Each number is 128 + 24 x the weight over its row's rms, rounded and kept within 0 to 255. Layers, rows and columns count from 0. Numbers have three digits each. The size before them is the row's rms in percent of the matrix's.

# down: layer 6 MLP down (transposed), 1024x512, rms 0.0198, rows 896-1015, columns 192-223
# gate: layer 6 MLP gate, 1024x512, rms 0.0226, rows 897-1016, columns 192-223
# up: layer 6 MLP up, 1024x512, rms 0.0216, rows 897-1016, columns 192-223
down896 101:173125088149154145110101090113143174094159136149155125107115090118034156130095134142124097151141
gate897 092:119137120131124152125124092158157123137180101122144112147161128141094124104113137123143113130137
up897 109:101124122127121118136097079152130175137182124104105131140143096147096137096116105143123130123113
down897 102:170153136138133072122104143138143136125137121165151112144120105122112138155109119108086115148115
gate898 095:119113149099182119156128165140111100155108162119099146115159136128139124102096141154111142134128
up898 088:140148147144181118093110138149194111140116128132088112116118160161108142108132183117093156143092
down898 093:116102123171103119094093109149164116125165053148139110136114153144152159165146120134098133093104
gate899 085:106178122115145133128145181141089141164113117121172130134158136157118136120157154150146171115120
up899 091:124130128150145116143139064133133139152128127126126096123132124144110130141135144157114111121121
down899 087:117149124114112115133149083096130192107142109147090124125135136148097154153115128131139118158122
gate900 092:116140156144132134122124111118124116109165116151145112087129140102169143138160089146161144132124
up900 095:150114164113122113108158103139108111123159132127115086139114153129162113109136123123150167186149
down900 094:173174103121131090146097135135127117084179114160138177131145112129106141116152122118076146101117
gate901 105:159133125112107102121120157169107157150067160121165125121116116121121146103139169146124138107116
up901 102:132137144120145147153131157085144103147135087124114139150147144170152085137135115154175132177140
down901 101:120151176054102130125153149174152107115127075110145092160134124134143122099122111142157157174128
gate902 103:092125110136104114146139152140146129158162160094099110094156134126128110150144163131124136142142
up902 104:119152213150110156095132140125155164169155151074156099136140124131162153105116114161133121130091
down902 107:118130095141156145126138098113121121124162149130154074130104122128124164180114147093149089104107
gate903 112:131133126081088118131112147129093124129116134087132130099132127096155137112147077115110101115117
up903 110:137144123133128118137101148066174156118113106135115130125156158136095124088116150132121083128147
down903 113:146174127098121108095117080120132115111132094130126154124133143126106126090151115097064119171145
gate904 130:132118138102080134135160138123129178147118114148162148121180135105141104146110090130108162110131
up904 102:150101084129157105145140166121118119097067092152092111141109127148125130089086182121137097105132
down904 102:123128113142130141146125144126137129081125106134137138151119098145150111123103152111139087173119
gate905 096:106105098152093164118114141156081104163133144122112117132120110117148102143133135191134146094121
up905 109:148085140131155133171140146121169131097102143104176140111127120108137088127115125124108142122107
down905 111:110128109177110130159123141129121088153129183106122145104139094101146084143110122163149148135149
gate906 107:113085111145111156140063137136123116115104148103114088120100104116117116146109128140093151102091
up906 108:098130118145113093133191131116111154094117122104104152131137121140135135135163167139157160106124
down906 111:105114086095170142168147150149110104161144129118128102135147142142119119164116143129063143113183
gate907 112:141106153113159088134140112133134155142101122124109113113118148149104131125078134125204148102121
up907 109:125159110104165108130152128106135118155127110112125124113109156102080139137103146124182138125097
down907 109:126142078135084158129138137128124088086129151137124141114124146145147132127199100141060126128115
gate908 113:129106110114124161117162103141121156105108130114144156161156139121125099111086085165119127115107
up908 099:132133118136147135173114085121136080131126109090153108086105107093136166166140122130127124155218
down908 103:157140105120131162138088131146151157163142143122099139102117124118157126129104120103135158137173
gate909 096:143148130120163139124170119119092169109126148137142096102149108094133102143127099170152167152174
up909 099:165121094119174125129134080110134149107181085148145114106092162106093152109147141133146134152125
down909 108:145128130099135098139091100138113115120165113108127147146096134128109147140145155094086069119143
gate910 097:113101119167138105146156122073184136122097113148168129059155124072122109141126117180129111163149
up910 100:154095151104126153083148173103137139118155108113159129161174107141097139132114131135082121099155
down910 102:172149125120055121124110117151173136138100152128141102107127135098132174090135123125133052068126
gate911 104:139130107124142127128109115132170118125124127109138142069132117114151105149106116120135113134132
up911 107:141124112139130164132155134114125127093142117136136118124168133124097130130152100137148096096139
down911 108:101160155120126129138123093099135110151148139107124156121149076130089109094086101155134116116155
gate912 088:126147137136131114157121151141152134124116142166171159113117140112143153097143110127098095087082
up912 092:174111143144110158129151124133103099121135111107118129110130146110121137167145104147144124170124
down912 093:078138073137133126153144145095100154117117131122141100118101107117106127138103116108115135102109
gate913 129:136142168086089113113114138120099112113144162102129152136140113105161112079126126163117138092116
up913 111:187094142105160094134157165135153138106102135128147119123092126101108139170151169146115135186120
down913 115:181080127154133081170160155119136091106142147176129123133124135127127179142108134093109098187112
gate914 099:130121142132109147104148156094140152094110112140136112148136136116103104108120113100121104138127
up914 112:112143103119141124136104118135113133164143170135090156146160141136106094135111105138110117121179
down914 114:092116135156136151135131144128113106116094172110136113099148104117165103126118122164168151126129
gate915 092:156109149074088138098129102117093128142134119157109100073129104117117096110108164119120131109114
up915 092:138099154143113136105047151121115142105137134168142114132152126113126128105102124176147098118145
down915 091:105139125095113111155111173125146120069157110156079123117125164140153135148134109094092147145118
gate916 096:057128143155122121156127107102146112110153103094116118139131107146115131132150092092140121086107
up916 099:103171143141096122146141145139186144145130120135141173159154113162110148105114125117128119116141
down916 101:157110135106143130100181107132137134099143114126133058159130121133078168129114147105144134095137
gate917 092:098121156098099144103141132113103147121100191114138139122163079097148107106149081159112163102160
up917 083:130097133148139141179096133131118123119111134112140116150140108124127088155096144121127123088170
down917 080:148094159098102141145096095166107137112145161161164139149135091100136108081120115126096123087126
gate918 113:133133119128175135100116133112168128139146152089118179129165138069158066132148128127153115106135
up918 113:153145133131160124121081155152111111140116150078173173168124132076132094143135145136118126141133
down918 119:141122095119140093147131179121172067141163114135127164135163119058176111146108123095148136096170
gate919 101:125105162113151133135127093137126130116113146137110151159134114107157106192146113146140118107116
up919 101:148131140124095140110137147163107089093119124185078150166146099127124173154152124155130113108072
down919 108:130115117135093140137143132062131079158146088129114109112149160103176111149154148133161145112148
gate920 117:097118135140093118141141136132142133176135117087117109128134143093129103138088158167123152081130
up920 103:133110164124135154116151146156121134081129096144135129130159173101125164109186144133094083159114
down920 093:128107143141127155125135139131115165117140087167131122121157151129102122124141130148137130197102
gate921 094:114156141113127151123133138122143134137155149084148160097135126120121091135138141126113120113144
up921 094:115142111190123101143092174124109091102148144100165108108138108133132123144160103153114087102135
down921 093:135102126161119121113132117128140105140181122134163112120157124123110173141146138139091152131142
gate922 104:111091122086166111118118125132107131072118119140128137084125106143132127150138101138159129139115
up922 101:108114119152118122109081130117119142091121128129136157098134146145128129098141096088135129148108
down922 101:110105165085095118109085114126164134113165116158118136137142124134119129101114117086109126161150
gate923 104:173102104116156143099148131100112144092149127171179134109113138119113137153116133117160136137113
up923 105:163132120100171125084159146104079089104145136164128142138160115133116115108123152111156145148146
down923 106:125134118138141124128128123148146114147128082126125100157156101147164146130094149107121134111148
gate924 126:111093114082127146145106107133131118129150148140163205127125125117119120107110114146141138113154
up924 114:173121165148101116133114097149125138157135093165081129100123142114111101177086148132108127148125
down924 108:125144102127140135115134127165110175153073096125145137144130135089062125168150142137166118113123
gate925 104:142102141146117103117128134109118185146074109143106085150143112115129124142155152136128116107142
up925 102:138143107121119144149103143133127131098131111146180133125149170134137108154102104128126113139085
down925 107:122170128157118167108136138120152128130164116124133112131163135096106128158142121132132104136137
gate926 082:158139164135133133083117125120116102134136109127141121178089125102125144097146134143119129136145
up926 089:115123095108131108144126125112130151129124105182081125128148117120126131142107125097152129142133
down926 074:164127150103143144136160102144127124134126156139182176173159141088099132081126084099077086132141
gate927 095:131118136106148099113134113113103118135145099163120150132130143119138111128114106145121095128115
up927 092:128151114102111168120129110120119102121157155117052102129141112147129142167147086115183124090134
down927 095:152127146132142054130119133088134140117116083170163140102110132113121154108125123142103127162112
gate928 114:146167149091105130127125122128118104162131159105139132109110106113149098124121134123120135129157
up928 112:135160121105132129128111069101160146148124109124153095095123112138097100150158115137132085132166
down928 117:093145154160111175120166129103124183151138123114151158110135138067153133127129166110158132133120
gate929 105:116135101124146127179159121130111111136135118139192154127128119127153163154149150148126094118124
up929 101:127147146146145153144165134088131152154116100121150111128105142082127108142112113195109091121073
down929 102:108150171171107123144124118118168128148115116113133125139119173095113144136111115111181100066116
gate930 104:134113126167154141190134105088109146113155144165166140103129123101152124180193103144104133115136
up930 100:163092095128157135170100159132153123147110089097143131137095140127152120094074109107146111123131
down930 095:100168110110138082125151138107128089131108094166084134130107126110141081159131097120110143140144
gate931 104:128104142131133135130138128196086138166131165090140165120133135098159096161090144173125150089126
up931 102:108127142088134140116137132130075108155123132149169130099094126122136107091142111117091114184157
down931 104:157107114144123117104144133157128147131096113144071136161134147150109132129130140107126099134127
gate932 101:159164094131118112101127127182110120109136136107094114158094120137103114146092109107105114156135
up932 102:124129049146119106092112142138165155088092108125063116099127142120108099151117117122153113128129
down932 105:101055091139132119150140113129132150133083120133104106154118143117120127122114164109113163149151
gate933 084:097109086129193132167103091141165136146142128114126135107126106075119112130081109123100095153160
up933 091:112115127126136155089105092139102132127104119090086142116111084103123138149102145166141110145160
down933 081:121115067128096160114120142154116096112109173138064128121112104157139104163126172145163154135104
gate934 110:104144149098092090142147164109123090150103121111136176116138132138082136056158158151096149117171
up934 104:124149153098127114181147070125097163107116108126163171105181127116133143134127100096122147160138
down934 107:143129132152107135135206128079130112128122129113126131125116165123093145131106107175142134170153
gate935 115:115141166124139059137123151105101169124116119117163129093114131171098132112146109119151126126148
up935 107:156156137168114116106117131112134138143117073097139145103131126111101141115105170113157135120116
down935 108:108181132108106132138120126139140146134098094114137175084124120096092126122134121136059156093149
gate936 124:091138149118128096141141167091134136177113130092133133082111128145136129077127149153109143104129
up936 101:176117108146119144093107121152138122131134127169082134151167099142142105162123071147136133137135
down936 091:105155174129136098107126106084097122122134116168151125108142108142108130128159123147143174116115
gate937 099:124130151129149147122149076079135142158113138096174140113116125125128145146131104142125105121117
up937 098:146145138079140158093105090127131120144142138170143156138137145174114161122114106146139141140129
down937 103:175126100170111150126125141130133118161149151145151116118117131066175096148109140129120127109142
gate938 117:052136126122116131103124156117109134137120162146160124153169120095152108087177112165105087146119
up938 115:145165140113119146127069145086146135111139121144126168124183142117126115081124067125109119173116
down938 109:113124135135143150093140165111132110148142152139137128148113115131140088126132155146135083163145
gate939 110:094107140070093131174133157093156166101145147114137141077123115165118144107112154128146163091127
up939 103:112084130078128114127121115148130136111129124166136183122107127174133149136154126145103143095151
down939 107:137151137149105101133165135125116129141113082112159171094096130119149118152094122109063157159120
gate940 098:111127111078110154160140127111131141121151139105169119126132131112102109090106077148123145166137
up940 097:133135187112137136085162142147117085129085161122113170160113134124105144118179119094113108136126
down940 100:144155192115084094112127145143129125106147112129127105125071162114112104100118086138118123139092
gate941 097:095130088149131159133137155140122107113177128080119121167143120134165089111123119117116164149151
up941 099:147114135164124161135156139115186102113092175109147125072099147104119110117121130128160118079130
down941 102:096117136140121141165110142166161155120098099109127143108118131099105113120099115135133177166110
gate942 097:137155181117136137133153112147158137102116128111113173105125087132109121177113093134128112148156
up942 098:155110127140134115095147139101185113099122083130103174137114137124110161139079137115119148142164
down942 100:166160129160102127113105144112143139142124073153140128141145109130140121145130130098134150125158
gate943 088:144162119092159142136157147132117131137144142110134174153148124143132159103109154114103120107136
up943 093:168132145151109128127133097153116131107163084132152130116144125111124114117129095158117129165142
down943 088:111157158108098135094136141159171152137120152137110115134128137122135103159111121142137087139121
gate944 091:095166118116132117126122080085119146107121139110145136082128091133122106101107115119139108103110
up944 112:172108099139128158135136166166077103188093109131098130163131111115146129152125151146126162174143
down944 113:094122114101118164140129138121133097128103158105124121087108120125161113142118121150153138120157
gate945 098:116122118087144099114124147155118154109120171163161148142167098131132112092085139103141135120152
up945 095:150083148105141133154105127107109108115088161101168153161132095131148125121128115125109141087100
down945 098:119098107116141121156119124110102115145127124120138152139130106106100194136104145135099125099160
gate946 092:111153132104147152161185151083105106174125118133089151096163136131122110151114185112137183137168
up946 095:129132134098068109181129142137155162105168141107169149115127128119119159099108112079091156138118
down946 092:092112130194108096105169101118131103151112147120077098146117153111172102175104128140115129135151
gate947 086:149141125117104110164158151113137108092180101124146144133145170130122143114119158082125125111139
up947 094:133109135154094112064121128124129162133153143150116105141129145125131120133122126161156136159107
down947 082:159129119116125107121132120107094165113151104114161161140159103099113188140094134103092124144138
gate948 088:075128135125123095115117146134106157105124135145149086166107109120100087135134119097085133101145
up948 089:171114168115123114093112110158129078166132133162147137115139152152083096118169123148133135157123
down948 088:062111098117103158110136146128119091144093128141113097085107126110135102125148126145146151136141
gate949 110:113113126140145118136124157139161159109137163104117131155137138097154106121124142158114102122109
up949 108:134111141103114142159096122132123136167138137098138168161125147144132128135117124137099113164117
down949 108:121118096076142128162108107139114126149150127108147115154137130140112125147118102108113125113142
gate950 107:119092138134135120199116181119123088174189142110172156157136090098113098114164110152126113104115
up950 109:098138159159059116138111137102093138139143132161109127111107126180150126128088119084100148098110
down950 111:126147090132127147107113127096130151109120130137100113151090157135126128098172150106112081115127
gate951 091:133164125077149135126111116130115121126137119155098072148162118141132123091168132123122126154136
up951 095:126120109186088191136125130059126128113097148136122106140116128162111127125150118142088135137098
down951 094:117143140116109146155172155089129154154145109087137096135149111116132145113123109097142144107160
gate952 086:171120145118174109147168165117196110117139119093133155169135105086105143122114109126126142103130
up952 088:123140082086157123139171153068098123110169129198142129062136113178130128123120085111131131156135
down952 079:124128125172102144100142115128126130178134138127190172120122132143116169117125159100128105124155
gate953 087:120182168107153128085141137105131147122129133088116157132154094109119081070135124126118139133166
up953 088:126172115112118153114119090167171124121121108108111153112079142142132136093113135145146104175110
down953 089:130151096133122167114119125161130098112156101108080157122108144156138128148121154103104155164108
gate954 099:133099134157134135127106139146143135146093133150132158118100120143171108090073153145149135161116
up954 092:103119150175119162122122140133148167115128173147126138124089125128141100069090116131123116170118
down954 099:103140115107083115118137142105114159104171142097129138155156117096146165150167133150068147131118
gate955 096:108174097111148155142137150113123107140125139133098127121105142079161119179150095122118172189172
up955 101:090175131130114153138160136124116124117134109105102097135094136112138120167156142131098153139148
down955 100:128141066098137110112117101090099149110160111098099126098123083138089125139122164094069097149139
gate956 093:084105120162112145118150161113118154101084128095133140128080136076158144143075127143135172140117
up956 102:131091144141132108105151146156110080093096152155136092109105118139106087132128116087201137154137
down956 099:142123146121135119193129144163112126134103170137135146114159135098128147124151126105130099113155
gate957 114:131123117153168110135121131108075149139142101156149119128129134170145112091133140101179118082135
up957 117:134084122157061112140107149112145135092125100160132147107108148100122128095172118108091118124128
down957 113:174110136128182105119126141113128118144130105114154129105138184153145129078138146156186137131127
gate958 095:104143121137094146164106150095114104138114135119142129125092124165172163150108096152115175127124
up958 088:134140107149101151132082091128116132064145108158167125143101124142136163136134094104106131135104
down958 091:163119128142149136108109123106133155135173140148106146128138117125116106109160158168103098145098
gate959 105:119140130105093121110140135156077133123109180153142119099134122146151121092132104136115168124090
up959 105:145110110127132174123136152150125139099117146113126138154101098129172145145124114151135152111132
down959 107:117132124177152136077125130139118125144100078077172142138145105125133135100137152117103132142120
gate960 096:094148147116104114134134160124124158134125097082096147131170108127136151138153141132130164095080
up960 099:089140137180128109115107144145176155149111097150133169109136155108161124083093110156090148130130
down960 102:100154170153161134091131118158140124122120124163152083113139155180160126093130159155104116144107
gate961 082:114102120132135133168129102126122135112114115136122132155145157134099094141150087096149147121125
up961 086:091087137101111101140140165114128199122109140122170111124149150097109078132115074138138112114153
down961 076:121146114126104127107131159154108111112132127152097168127137172133131082146135124140110166164152
gate962 112:173093124077132083124133126135116147115129146086159174132113098100143120095148136155132108112174
up962 110:144088182110137128127169138089114113115148121107157146126107143111119132104153166093119128128157
down962 102:144093115110137112166095157135130092145158154151121135130143142124092186107154132150148124137149
gate963 082:166118139137103124099123113122113140133125097142081134170135126111166088150133146100101125108166
up963 093:137118125149161147141151120144125143132131098098128171193139148130140091120122102099150151152140
down963 088:108113114124145134155163162090131096140107098123155114121150155106135123131153145172187167145101
gate964 099:114112145110131125171124166108124093099117112102167120183101143137110159121146118122154121133152
up964 100:170166151083142131139133124149140096153129181101109150140135093105133134109097131126118185098132
down964 099:136164114130118141121111147123145142173139174110113126110135131128139137126109120154111125153113
gate965 103:115124156109129112130125104078121105179154156118152152082130101101125135115120123099115159100169
up965 101:135144132067152136185141142143104183124112163115137110095108109147157096117117123120173138138107
down965 100:163155107105123056128120123118138130125130174102136103165119151138136135119127152126104117130094
gate966 081:123132135129143216129129114139155134097125109141114134094113139130151143130095129101132107110169
up966 089:162088136111132106136089142142119108132131116122178087111129110135122151151114155158131100127136
down966 077:131141099117145096136105102140091135102120129131166162118135111120107165143164126119106109139146
gate967 099:117100082134171129131119090097103155098096140156117113073104131133141084126140099121121149098139
up967 099:130157107117115143122093103133107116141133158158164138145144178118155125088138137143067118153140
down967 101:103084109138157135139133152135138132116105064118121138149141147090109098141118099141157118163133
gate968 087:157147133114135161172118165156142123140148137126157169174135128129108129150121148158085137145146
up968 090:141119164106122158155100136119096110128161133166171174195145125171123148089122132135171129129160
down968 087:121156140099148120100168126121121114084158122149127125133108132102122079142154137131139156151137
gate969 093:125151115108166104144138149116142099162109113109118146146129140122124117093141162146123120143098
up969 095:104120139125057122099066115156134104103128148123136140154092087132114114104100107150117149112149
down969 094:149125141094125120120135134092154127110160119091125089114100169116117134105166120159128122132142
gate970 118:079134137112111124125145147123157110131159131114134091129152143146092113133137102134121150092153
up970 110:084134118179096100087104167097088141126155139164163118154108146177125121134143094113113147171127
down970 112:141142160139104097078107153125128095114161156169112112127130108129183152116112119119143131139111
gate971 106:148126149138131132155116128120141119139084135127152120087126115126154137109098114092124185109114
up971 109:114136140148110096123131140118140120090137136150134152109138147181098105136089118090119148122092
down971 108:092107107179130118104074178141134172103132077144127126127103143129131099126143133064114104111116
gate972 103:137174136134088098141157108117084155163116140165139103152161115141099143097123160119123178137149
up972 089:174124130131126159139116151112125119096130133130105134124091110133149159142159121121109105134108
down972 087:169143144127131119117143122116141109113133080115105125146069133123122113119130101121150097138116
gate973 097:113114130086144122145120091109159161121132143126138126115159086115122135105116126134157112128136
up973 106:115125160172105115134163143124096136127110125120148117110140149176134137136138124110084137119099
down973 101:121126112140134140127133182127132081117092155115131090092127116093162087130122135131127143143151
gate974 106:112131124128094131171088157163168113122111154179128145115126137137139142125125158095127115139133
up974 103:181098098155088113119141138094146135098124097103130162147109136095118147149128125117131118119143
down974 108:157139093120158127135106148091187116116151123084127105139116099109133137071124163128163143120118
gate975 106:107162134125110125111085117191127084087132166095151121160152106118102111146151166149103102106145
up975 103:159127124051113131159157113167169156172094125088145134152116155077124125149085108106112105140128
down975 104:082147145129161077136123102147163168167173166124130137126137191101139099065089105139151138140082
gate976 107:076148147122126119132134119142115091136113117114107128129124134147111130113102150112132196176108
up976 104:112161143119147109143097096123118114112130106097137111118110169134160133138096108113133141140085
down976 111:147099121119119183135131134105114116126119117126164121136161114117128121174144145150151066149134
gate977 098:115126106154145101134107150114140124119085141122145159134146119160158073106106167143144124096095
up977 100:140112135106149111076119138147112094144161181125132168169131135179151094092148155121155086117138
down977 101:129157154109094118115156141076116152168116146140162131125130136116109133132115154173095100095132
gate978 090:135122127146100159158092177150090132144107108124134098184123144127132101135133094117128168098128
up978 088:129135115102136128119155114118160091102126156109100133115141074112140137118138131110146123157168
down978 094:120129098120128159173136165138139083111110119133145171166130093146135107188136120119155160115134
gate979 088:133137133142143156132136134116136182101129086134119180119122154176162090164146117073124150118126
up979 093:114149143063135127141178143089131124160162134153131109098148119148177151150123147153098130104133
down979 085:120135110098142116096143127108104125115139115148092149141144152127148075139124141175147113141126
gate980 105:137158123172121141128148099144079133083138155151174128105079125204129121085123122129104157120122
up980 104:104132152099161110135118149173142133137128128121159126123156138156133109115125108121165160115157
down980 107:101129132145151113107117152108085148127096113165113148121072146140131124080125151146190116120137
gate981 090:129140098135093090090131168082113160183102123136203128124138130105130107100112120138141145116141
up981 083:136120086133118116108102159097123079121127075140121123110101151102092144138139146084112151152092
down981 088:098129111109124137132097143194141083108132128090131149141104118171181148160143131110119102117115
gate982 098:123125136131102120132165151097098110184120127100138111112141124150145142100134135162105140145137
up982 106:131125122115150142152099141151147113107113173135131127115131065106160096149084110137174138104146
down982 116:097123142132177113172128136108112104137116153107141134100127100136143119113140079134145137151162
gate983 089:133125158101144164137169120130122114134147141092149151183123157132133118129124135151108146151155
up983 096:091100159150123124118152135108137123105108151100111130119102129127168121154120130155153142131124
down983 094:144128122132130090117135118090127124104136140135139123154107103118096124135157129120114126097124
gate984 105:143158138126108141151132135095093137137094162147151131134128162112141172091171091116116137088092
up984 102:157133101112127128103141131157136129105177103108121119126127119177104126166181125144087149142153
down984 107:123095134147128098127113110156111099171140185122114157114110095113150156118168120157118151131137
gate985 137:132131116130116168126133161111145114149142172135152134124124112147123100119138125153182141108132
up985 120:113144163124094139151121133107106146122105141161111151145148076094124124133076092107118151147158
down985 118:074117184101131138115141138133118134124133109156119147153134116124129093106099095161103176135117
gate986 096:180104175101123112111136125093106138131103163139183160110153106070151115144084103199116127099156
up986 089:098111160114155106158115107178125112149110156077108127122166100118108114090156118138104140116142
down986 094:136116143068160147151123091139091112109150180080159134138134132110120155109081108145104124116147
gate987 110:142123173148106178118089120109119140159130154129222134127094121086124135114151105173117111128131
up987 104:103121139131117185152083109135158067119140097122136095097127147120118127172133131150157117102164
down987 104:072161104114128134110142119183140159104128162108097121129124141136145167130136106117133133155113
gate988 101:108147109155146065106132148133123122144118125140154112124149111125148111132152124141114148148140
up988 097:136081128130140112150150150134146083102142132123138177142126118134120125145145125124130109101109
down988 101:103102159126143130107152118103155119095121161146145114105125111146139145107087141142170129155119
gate989 120:070138139136105160138114130113126141088115151121126145119155136155171135106172113158094133142127
up989 111:119104068119148133109142141153130138146144145118188126155122102125121122163166154158125133138142
down989 117:117093135156138203100114104104109127119113121134120113138104080095179117130126103126098136113108
gate990 101:100087116166151125140126102119124167160100152128122141113147104075128089150143070137079153100095
up990 100:163150079096151124132144176159139153103126101104095124122146108122121130111155135116113097138137
down990 099:097122090127146093095137127149151097132084103124167132151170154115115146198132129105114140125124
gate991 089:115139143155133123158144152108141127122102165090172140164150135076147096127145135120117111072165
up991 087:153144116122141100139159096082151080166166107112163123149074182152093177126137154125141119109112
down991 089:175120145151170095126118087082121097118140148121112151100078207130117163128144137150094133144088
gate992 090:111134113138142133160117134125117118154114121096109086119124119152114087093105119147103141102166
up992 088:091166122130154107131142115150140122122190110126113093142124144171085131116127137112104111134124
down992 095:149120134126109151116136158128107141108168090162128089140128137139116172081172077112143089135102
gate993 128:136084142119115139105131109163087117102168132135133146095160087089133142134114106138128212133154
up993 116:116140114122115125127136136111120124080127130120153159152113096105141134099177095142141180152124
down993 118:105137128153118122127129124113127137116164130130112160133144128129087121170131099133130131130144
gate994 090:128156104115155126136110112139080136106128149090161126134132135170147124150166127179130112107127
up994 093:133147158150110126149102143163155124129094124133137133091139143102115147096124112140124146134113
down994 096:148128088086083111125115138092110138107184154156129107101124131125146121159080171114160134135120
gate995 097:150095123170107139173130123036117132135129106140126136115164118132124139138112077126154097113106
up995 102:153131123096065149118106147137144140178126140131119160135172066145053139120136127192139085105128
down995 101:115111146111100115129110135129136100135137185143114126133128122123138170121112139114121093096136
gate996 085:143159138097103140139130138129082130120109140126128145095126087121137129071123162164121113123167
up996 083:115078138151141112185138143112107144135113129127139111132122142092156060156108084141128108100119
down996 076:113170146133100158118167134137097165144140143105109138141125084139131104109101086131145124091130
gate997 099:184151158126109124142113099131102095086147153130129171105089134099097162118135087119114150139094
up997 109:136117144115162141113163090123152132061136201141135136083132092145159113149149082135155117133146
down997 105:140154156115105106165095156171118137097173054135107090150113188175102131107111145110118097119124
gate998 100:133123136102112111112130168092086105110121141158137174091127132130153155139146111117095144150147
up998 102:118102145098138126169110156140116131141121147100159153129153162096141144119115098147139118123129
down998 103:122130149108102136130143102102101122104130183162120117117126121115090105167149131119145113137133
gate999 105:122137104121103092097103109124089109109159128132084158167119114086127136124135078097124128104132
up999 105:112149139167109117129125160117152111124134107152147158110127137190132116130127141080155137152091
down999 102:152114161125173172163130150111156121131132124182102090127141119170124084116139145102162069116113
gate1000 103:170114114101103169116140128098118109144123112120133126136096116080114130203143109121124120149178
up1000 108:114123142118144138170114125143127166103113128134111099178177163143136132106131109140129130130098
down1000 114:122104148125141140086101143132137144135162098173124143116118154135097084167132140155089167151179
gate1001 103:126107172101087143134112170142129151095129101148173129140131130151102105122111150143095154107125
up1001 093:127160162099140130135124113156121141093109143111186093127132171155119123115091150103160074099113
down1001 091:091085154158131120134167100146170135168111166159119109147115169110116128149134122117135151119103
gate1002 110:124122131127136130135139128153114070127111131138142157145122114170117143137095113122131122092131
up1002 109:170121132115140090127100103122106138119133129098145150101102135110126127101185105153145150175175
down1002 110:109104130154094144138155122148133088139104149136159135123163123112161135160158109111156144131129
gate1003 105:113155122105115153173113098091107133154160126161195175170143136114108110118127122082111158065138
up1003 105:110122133154145083131084162116171126119137132156110099060104124104128170134150120131126089104135
down1003 109:164110118103124116168114151137114119160141135125119109097096120157143154117148152124137091123044
gate1004 108:149182155131122130079143141072101101161093106205132153121151135157128116159088147106085134140112
up1004 108:119096159121145069121101156156148127116153111153083105181128113140109122095101143115152151115141
down1004 111:109124149154151139100158124104154132106131090111081126117111157120112098129102129132134122154123
gate1005 091:155086137167147151121099118119134117088132111114114102155117152106143143136139166156140102130140
up1005 097:122114141108141096092087133115128107149157120148125128110124134123094120142133128143132138112115
down1005 088:185127162144151137159092126120125143105108115128160097136162124133126148120107110096125098103098
gate1006 097:097135142147165145165127141100163171089104115145137140113099148087163125151075115095151152128128
up1006 095:125172114146164114148111114145128176142136107150144102131118095129150118108123123122129073107111
down1006 101:155098104111114125119149134140133145130152092165111124129131161129123145106146107159110097108125
gate1007 094:106130163104131187108103107160094142146121153143085067142113106125136141159143115140176120132143
up1007 093:142109159123119197127105078202132129133187136134099111161116142122140164145118131123147091138131
down1007 100:175130115129139126119102149131146171137152092112135144125131130117110155148120148121122113113144
gate1008 115:095115151119119138158123111148082084154115105071104115139142108113130088087141154142093112115130
up1008 118:114141137136109146138117150159164186121091148082170148120150112077168121150123142096154104124125
down1008 121:081146132127172130110102120157089165116087128117155141100138117102135113148102106136061076145139
gate1009 123:124106145113114111140136155152114142146094188070127125143116132103121083090099128122132111086128
up1009 109:135125131138139147149144133142154147146153053109123074149141145132139132157161160160162130144142
down1009 106:104130152112097174106096125149146118151100070118125130108149134154115140101176153144090117154130
gate1010 093:125117114154128126129144148119132143078123127080116156106142114157135085173112115166093162100139
up1010 096:124110139102147141149133148135091131181097158141173105122156100105165130125121117147148131132159
down1010 098:111099114131142143137143149130117136137112163136147065098123098091158110148121134135139177142187
gate1011 096:145087075114061170117115091081157121118123176102072122106126112144116111124171151141117127152154
up1011 097:149149142100077100134107159146111161121132119177157112149122108076146116099134105094141138142120
down1011 098:107110180121138158170113117089190138124105120132154120127131119078168138145121125108140152145099
gate1012 100:181114108095138113077180154138110104140093163132114132144122135169108113127132128115115170149114
up1012 099:148108146125080138126094116118128108152150096128133108136130121122123130149153138123091141126146
down1012 099:191107122111138124116135149128123126128137137125145139135150108134152118116122154124114149099112
gate1013 099:167099122143172113142147120105103131109146115139175151118140109107146102149122105144120152172108
up1013 094:131151138124168127154138149123090101117153136106144124124143110147136113105159085128142137109133
down1013 099:128120169135119138141104120145112145092119142107155177150138121112123102118123044133099143108106
gate1014 107:158125147142125157105115125070122090136116124113113115151121104090143136118123110121130106105108
up1014 106:060103132175140171147107138085143115166128087095145067131098126164135126124133131137147098100113
down1014 108:082112164159086139187090117112138132129134138112165118124096138117125130129110110151116130134157
gate1015 092:087112162122092105141117183118139114148124117147133094121142125138135128092124158170121094113145
up1015 098:111110132117101099132107141122125145122159093144145098134106141190135148078133169106146095107126
down1015 102:108176114140151136138138105116125169085182116137149113131121099116106146169139059125135094078147
gate1016 100:119138151142082096105102164124120105118120103141124113172119139145105116105137130140138139146093
up1016 101:122148127118151113116096096131157155107132126109105119103132121136103145153137095103176126113120